Part of a small language model's weights.
Training: a variant of Muon for these matrices, 144M tokens.
Each number is 128 + 24 x the weight over its row's rms, rounded and kept within 0 to 255. Layers, rows and columns count from 0. Numbers have three digits each. The size before them is the row's rms in percent of the matrix's.

# o: layer 3 attention output (transposed), 64x64, rms 0.227, rows 14-31, columns 0-63
# v: layer 3 attention value, 64x64, rms 0.15, rows 15-31, columns 0-63
# q: layer 3 attention query, 64x64, rms 0.132, rows 32-60, columns 0-63
# k: layer 3 attention key, 64x64, rms 0.135, rows 32-60, columns 0-63
o14 097:125115114139098152154100159134133110100125098094127131066172113105122183100078128131143135135134119094135150153116131132121171141132121157129171148138180126128117129121106115161143088092122143
v15 104:119116087151084160139153123115118151116121125155137123121135137123124114152130141100082125150147126200135109101152075145146158064112129105136091095122147147119138137095147158143108130158107119
o15 091:115109093138159122121143117170148129118115070196129160135121157100118120118174120132184112094117116142115116115138118072129098146114162108156121150122106114119104159144151122140132145106146106
v16 105:125123149100175115114119106153110125149084131110130153124136144133102136171180148121089136116121113160154126125123117149125133152120153108105117135123085092125054124130084141136131136166183130
o16 099:157131137151162139085119097144127143077103125122099129106132159166141123113115114103095146123163156109133113155142122140137140103127147148090111151121096186082136125104195116128119104143126150
v17 084:092132128114112108128127117184117112130125080150135154118120164149082129118108111127114154116164106136160128117081148111111174100147104148101138127086161140159139172135121086141156123134094153
o17 085:148165127084155103095098150091142148119140107104153140098146113087133135116147164184120101128126134117150148122169118113137128181150148101103121096175124109120138103088152142135104110125142139
v18 104:121168103183136149083144122152115112137141140108100140133142171149144103106118139120104080130112119137128171106137129124099153131117157119122108087176090144089151112130161101170106134148137101
o18 105:131116110155151139134105132172149124117158127143149096154091129118143157117156100101125101113139174145069110144134119113148140078119158138120147124134116094134057103115124153138106133173157119
v19 099:130137151129123103097151120105111139169111113102167089113088089143111156112128099165148109148138113162108087154131117142115142172136107136108147110141163172079106157149154165129109136121147127
o19 096:100180138125134123131141159147093130138113129127126143115163133114063127144124173115085104096119144103147156102125160105153134078156154137137098144094114151176090142146126101134126119151110133
v20 102:150155143084095129151137156113112137098136119117141149109161121172110134123139124161149155085092132101133119059122129129108159139124115122170105110112095084157147171116115144127138128112163159
o20 098:095114146092163084164130105090113121096095095140140132138127125155133143140132123159098136095147134151149107153112158171185128138109162149125151103100133120118146120097128103143116182094111117
v21 102:131119117128158102097167106149143151100129124085163148123126132140140142148065134132072147078156141107144092196118129073121117119132111118141147106145114122129097128132139139159137138143146116
o21 099:149110158128108134117155164153073105124129102112108134142159124152132096164116142129122140154071132114102132131139098132151157165101120138100135085166097160134079110113151110120128125136147180
v22 104:117081118122129133131124120152105155152166081118144175133168098134078135097109132135123154130108100113158132129147132140148137145133149123145132083085165079140124140149154098098137161107092115
o22 107:121157167118124110144094128144121136149112096102164154113080103133126150148099157158111149096140165115140107123118145138160122120105098119145113092147106098115134195101117118153133132095134183
v23 095:146118159123111113138167103130086095128072154118174158106124119102185112131108142151120142158129144111116122118098110139109199147132156112105130165138142119135134139105114106080121141126150113
o23 092:137145174142125075096142131074094162087143162161129131104138146131114144152105131118175104150118137111123171133090121125136104135114123119091135154091124127108103116114159160125182132132120118
v24 103:154102155142132127129141146106171111171085115101122163149142119134133096187106145172132133088119089145106134118163161145106108145123100129146092106115112142103123155120134097114112117129120184
o24 105:098137118102100130143137135102133179125120112108147145146076133161058111126101105142099140111117126116117148157132113155159118132140088163173147160132100167125133125148141100148093155138112102
v25 102:113121173140120148144112174146132147146119111110127101131147124117117117064083153107100103097133150136147097111121135125109161157114143191149103122119170122069105097105130118148137137127136148
o25 099:124130088118109140136097164135144165125153124089135176104142144110135181170120156115122124129107111146085130153152126129139140078126155114105114070114117116130109150116119111185121156129097113
v26 111:149148101082150111133127158120125076109095132154138109086128130109139163103125126145153123137121104123136140111145144091147152140185113136097140086145128139116101171122146099082121149179148150
o26 113:150133129098105122111149114155089125088086101099142111139115112170091156100141129137115123147163155159134151106132177150103122123163132132074152101136144108112120139138150146175143125127127077
v27 102:114140115141138112115108172154158185154122092126118163165111105126156105139143118124112154146114115146114106093136180081075147133144119102100161137124160119154134133125153158127126114103127083
o27 096:153144108120117145154157132131120091164128127167142104082144102144109190122097163189124139097100073126138116139112145105144103095142106144152131141158110135104127105129128137117116099127157151
v28 107:133150134128132116098126120157148147096121130136172132146083151136151158119174137158060181127143113170136136129134126117129088153106148122124085105135136126129107143130154113109135086078092131
o28 103:123137099095171141149129129110094144112086130099085126081129151168111105096152125143123122121099156172113123099175111107166107110145102130154141104124108117143149116137140135122124153154175168
v29 093:122158141122129130188075098156185130135137123108094105134154157097113113123146096141121132175111096096140141164123128156075119145141140114123131094148117125124148132097110172136107126127096124
o29 088:150100086136148144110148169093174108130144114108136112169146115147141172153115100102141150095122118101115160107154147169157106121136077155136143115104145122121140145150108116117113068111128120
v30 107:167115121122158170122149068120141160153137129138076102103122185138146128122134124149121134111104164098127121091110118135163129140109119090095128132104163171076142135149140144133113144103137128
o30 111:112122086121138098107104132146141094127177144159131095127167128142150078134146134145138132122150188155133120133132135153124144118113108092168070124110133128144112119106167099132159095129150090
v31 098:132146086123158172104098110129147131138132121132143142129157182124117100108119148130104064161111117176129119136107120094169130120094131166150141181113157093111120113102126161112134122108141131
o31 096:141085099147104123132145088136183134138112118144156109080137127092129145136140114095113196136122148164123146123130116122114129106119163066130146097119112124131142112101144154178154118145132140
q32 079:105135108071151079137107153148136134128124154119151163137134127158107128095117156115143161167114136119165156106131133111148086121131123124116135115118110154159150107105142100129088091077134073
k32 068:141116138164106165138139103105107116130124091126103091124124128076136119136142092136123087088129124124080109143133137162097155119129140120158110128151145087099116152158111149141159158181150169
q33 090:139164121105124135162140145125121110123138168137089132106122144106149134109176163078140085105125114102133143132133137097092110130110107156126175081105100106144140142140131122137182166139093101
k33 067:123110143150117111092139123133116152131125095118182114150134117150120130168081091168106177152128134143097120113113104163170147109138147102111101174155147150118108114140139124135079096119159136
q34 080:125103141151106102102079146134192106150150111102151107137091139131107164162102111151164135148131133149105114137121149094170139123165128090098120109117149138101136136100083161101140146126135114
k34 057:143123110125135170158174130124088124108103137154099163120197098136142099083154141130104128095129120112150160134145116163102118101116117146149135142158110109177117126148137099152130083124116139
q35 079:131097153153171142146106151113135174146113082166121165089157126149116138133103134147121110113108138157143122085110136124157120131165103101110113126115124103126176097097099140089121114127164167
k35 076:118166107084075095088118112149147093133138142111160074139115100085155121151139103108175134139123131113102097157142125139132136115127139143147137126148142122147086153153147130187114132144112120
q36 094:114126153127084114102118161136172148121143115151121096132088090170133164168067095139162134101142137154136091152149093120163129114158106119097155133163143111124116105120126129102117108132122135
k36 060:128140125098128115139111100122116127149105112111130124100156137073163073105179121109139089144110140120106140069110167144129133144153117126170087111120131130133135153114116162170131171119145151
q37 070:111109129129135137119117155128160153152109105121106115129121122162124121140115139131204101130104093157112107154150166147122148099128117094121184132152101126144165093185112155129129111084110111
k37 062:146146125128118089142113122134146115131139126161151122143151087086141136133135088167094148124127167107121116099105134122154096120145121130124079126118154087131098152059115115143122131180155169
q38 066:143125104114116140094113121137111150076152143129131154107171126183123126122163126140156093156101146169142131098136128168152092091088130095120117113095134135101134143147140124116115086140179139
k38 049:131097131173163129158121112114118097186113127124105122170139117113104110105112140147085152125123111082147152185114150094102150176138136144131163166134116100155138115108114097122140114116116119
q39 064:151155081117149108171145194165119131089135130157132135097101125082120146107171116083106130113139096138124126117160130110101106100117134080148117113098106132120142143141144100151133144128146106
k39 066:132113124165155162123143123125081110138123163118143132135176164144082131138122185133107149120127101116157157131104122140126116112070119163091131164123143127152125137157126129086136079099125101
q40 072:168150122184126105132180160137104149145115111132134090130166082168144094120082141143128097127137094101114131151096117137136112103133096106118134141134143155110111134108103101114175155147141133
k40 059:135108124139134126112065081107104100126190138124107152140134167141159156099157112162128130132113194120165133079152143101162169137110161135133130150125130137129117129125126101122120127115117124
q41 079:152141117124164113168139116151111159127094154143161155116122155080108128144133138106114138146102088158083126160117114139063115106110110108111133123088103147115178126153136123162142109154151133
k41 065:133139110175153139101183160123089126131140158125109100118176120150118136128120166110103144116116084092179141115113147124124131158084137160114131161108150143125091125147155121101150126094115103
q42 054:138162127087088129147180118105093108139085131127157151150099129142148129124138135154152116134141137118128121142133132113103122131147159128117117121154173124180103127127113066109152155186109090
k42 094:123111171089093100116092080122143138143177094120106156142096116144157078106120114131157102162132168108123106138141112131142135150148130156167142108134094142104129123114139109164124170153130134
q43 069:147105136140122121130101158167197156114111113135114116104096150148142151120117113121132143111146123195146152117123114128144137132138125118144107082153136106104130122107073161127132115096145194
k43 070:133125108119135128146131127140061097112104118133155154148144138143077134126163162156133153140110154091138123146134171123112089109078131092109146134088125128180141149132114104128135103167117095
q44 081:105127107122161179129086132137133093103092120097144096128186137127081136118127129110144139139170123105170091115107168150135089103118124086106131138107140120144167116112149116152138138102147137
k44 079:120151118161152166147168147160107115108112135148151122111123123115059129166134172134105135140138081081144135131109179122130128124084128116091128150096131166114120119121122136115136092097102122
q45 075:137110106155110108136111145079099117158136159128117126150185089111118184149134163134136114113108126157117119107128148166115113112134100089119169133111115104177159152140155126166095121128134107
k45 078:103144117122170171146140151130083090111092139125137098094184136129114145151131144125122142106134101137176096107128170144135109116124136081081103141105160113168144129118128126124164113099136139
q46 111:120087098093143107184099110115093132101095150144101129122097120167115132121111173140118139097110133137150125133145154139158121150101146167156159134144135190082119134117146104109133125104152137
k46 097:121116084098150095141134135157104109132123135132076125102100121171135113100111158144104132110086129114160120156149182138178136140144130189126162148126124166103122102125119140115110124096146125
q47 104:100140198088126112160153091106119134121144104144183097158129141122138119150145108105142107148161124160120099086141098129103134136145160108137077135170161138127113122109138102126155148127128124
k47 109:126092149084146099174068094120148132130138086154151118126102127144134097121164107116140128125148149144125089120140110157164120120136153150175124112172157165116108134087144120117119154118148145
q48 127:156133138157103172148099129141130117100104135156131154157102119126089170102113110168115141083124097123121131118143094129151127193113132141141132111138139108106122100127148091119157069161153140
k48 126:166135150156115151146117128125121118113109129162144139165109104121082168100104112150139133108130105110090121109161103137151135192117124147134162126143135099124126087138152095140159065136162110
q49 118:126158115148124107103100167111160150132135121122120139139124106099141163136101121101119198104133163145140131142122125093102085136128140110165138101116148132137096118126170110089148179096171112
k49 120:131163103154128128101123171121157138129124131120123138139133111108146150139098114085128183104127153131140126137119128095092083122131130095149144103123146141134092122117176128079151182106172089
q50 115:129118141147131118121125118180122092122084118135103118158142109136169131142126159086085122113136111108102149118102098100153160119156182148118104136110179113135090166118134110152167144132098126
k50 119:139117140140125124141141115172131102136082129128098121184154104132167127146119153103082105126137094095112167099106107101139158105153177139114111134127179105121099150123144093137161146139109120
q51 113:106117157158104139152074139135127128133084142134109108120108112166111153136139129118126107110095147117139153117084107102086136120140141136156097116125091129164166096173124140168164151079145140
k51 115:104111156159105134148076127146129134142102138124104115119104103172122156130138126132137112124094149130146134120086114117081139116139128141164084122122080133147154091167131142171162153075150150
q52 116:112123113143141127123125175159121107116091120072168105114159122076145116134159154122092119144096131126096143115143130121181116162151155064134124141104105126124159131141095131103120148126154134
k52 125:119093117135141133132112164161141105136107107058153106137151114088138114114139167116100123166106130126099149108155134116171114176137143073148134143112094122102169127132092123121126146116156136
q53 112:121138177096167108091142139116165114122119182126111081138132117143130147132163143121158117115124150122156154140135144118151156129070077082149151111123136113101079127149148111121150113132117128
k53 128:132128158106177106102124144117158115103118167114108073147131107137115146126155143138146119129131153125131160144145151113155158128069081077146151118117145112104091131168138113144163096117118109
q54 106:142154147113125135161112130155127084166151130126109147102128135119084124099114199134145143169120112132088138129089141108138163152106135134112102132135103151155100157117151178094102129108095120
k54 112:147169153108116115162120123163121102162155122136116123106114148117096101122110160122142143167127135114075136115094130101164159136086118119105127115136104159158106157140152188100124125093097107
q55 117:173123103149120080134130129123123152082142183107120127158151124111085133155134124156138111139127125089109124087128166109077121134117153114069129130116118146140111144131172147182136119131120136
k55 114:155115116126137077144104114128123137077172187098103148159155112090096134133132132164139113138134150109133113109128148111092114149107176109082111134114128132129128154128156149187130116140118116
q56 119:099126134154143153107122109162155078123141154104109128128083155108103150151101116099117086120133116167104129153116109141111098150101177132136164101153163087128132149135100158117134139106133172
k56 106:101131140151150131102129096148139087135146162095104129119087135116094161141086109119120076155123117159098123132144135144098099149107180112133176117150176104136135134149110150126141134108147164
q57 108:153150159121092160112126099119149156139129127089147128143089081108147111124123106176167133075112120147135134152150139098129139129112180130127116117160108174127164111159119087139096127118110141
k57 111:165163152131127149110141123145123137127121137108145122148089087120155113143135106175155132065096112136141129131135140106127126117101182100090108096162112178141151118168119097122101122139095133
q58 117:132118117112121124083115073095168088105135102125142099124111109142174143149149115162159121146144138121108151073140112167120129133119115148114140156105110137143078179167136132141112137117143160
k58 123:119124107121115152104122086081178069099104119099143117124119114149164152133141123156118128138136119122123188092136118158100129139125119151114129146115124129136086177167140109122110125129152182
q59 110:136120178127120151121152112149117095110123112104104137074146144103138143131119099153112186110116167136151068170142104122121146128100146132168123168137128099103118124144119116164084141139115147
k59 113:147116180133132144129160129163126096109133093113121126079146151104123130141127078163109187117114153112143083166139110131142138121112128132164125171135135088109103118131103129148087153120095139
q60 135:118100143118105152062125147153145126159160178112159124111137106132115108191185151100112143112098129096108117124123135155093126146138144131106112148124131142145095131112132149122106090133131085
k60 129:105107166108081138072119113135129148147168175113143125109129110143121107183191127108122137105105145087132132122128130158099115144161139140136109165134119145144095121094126148095106129146135108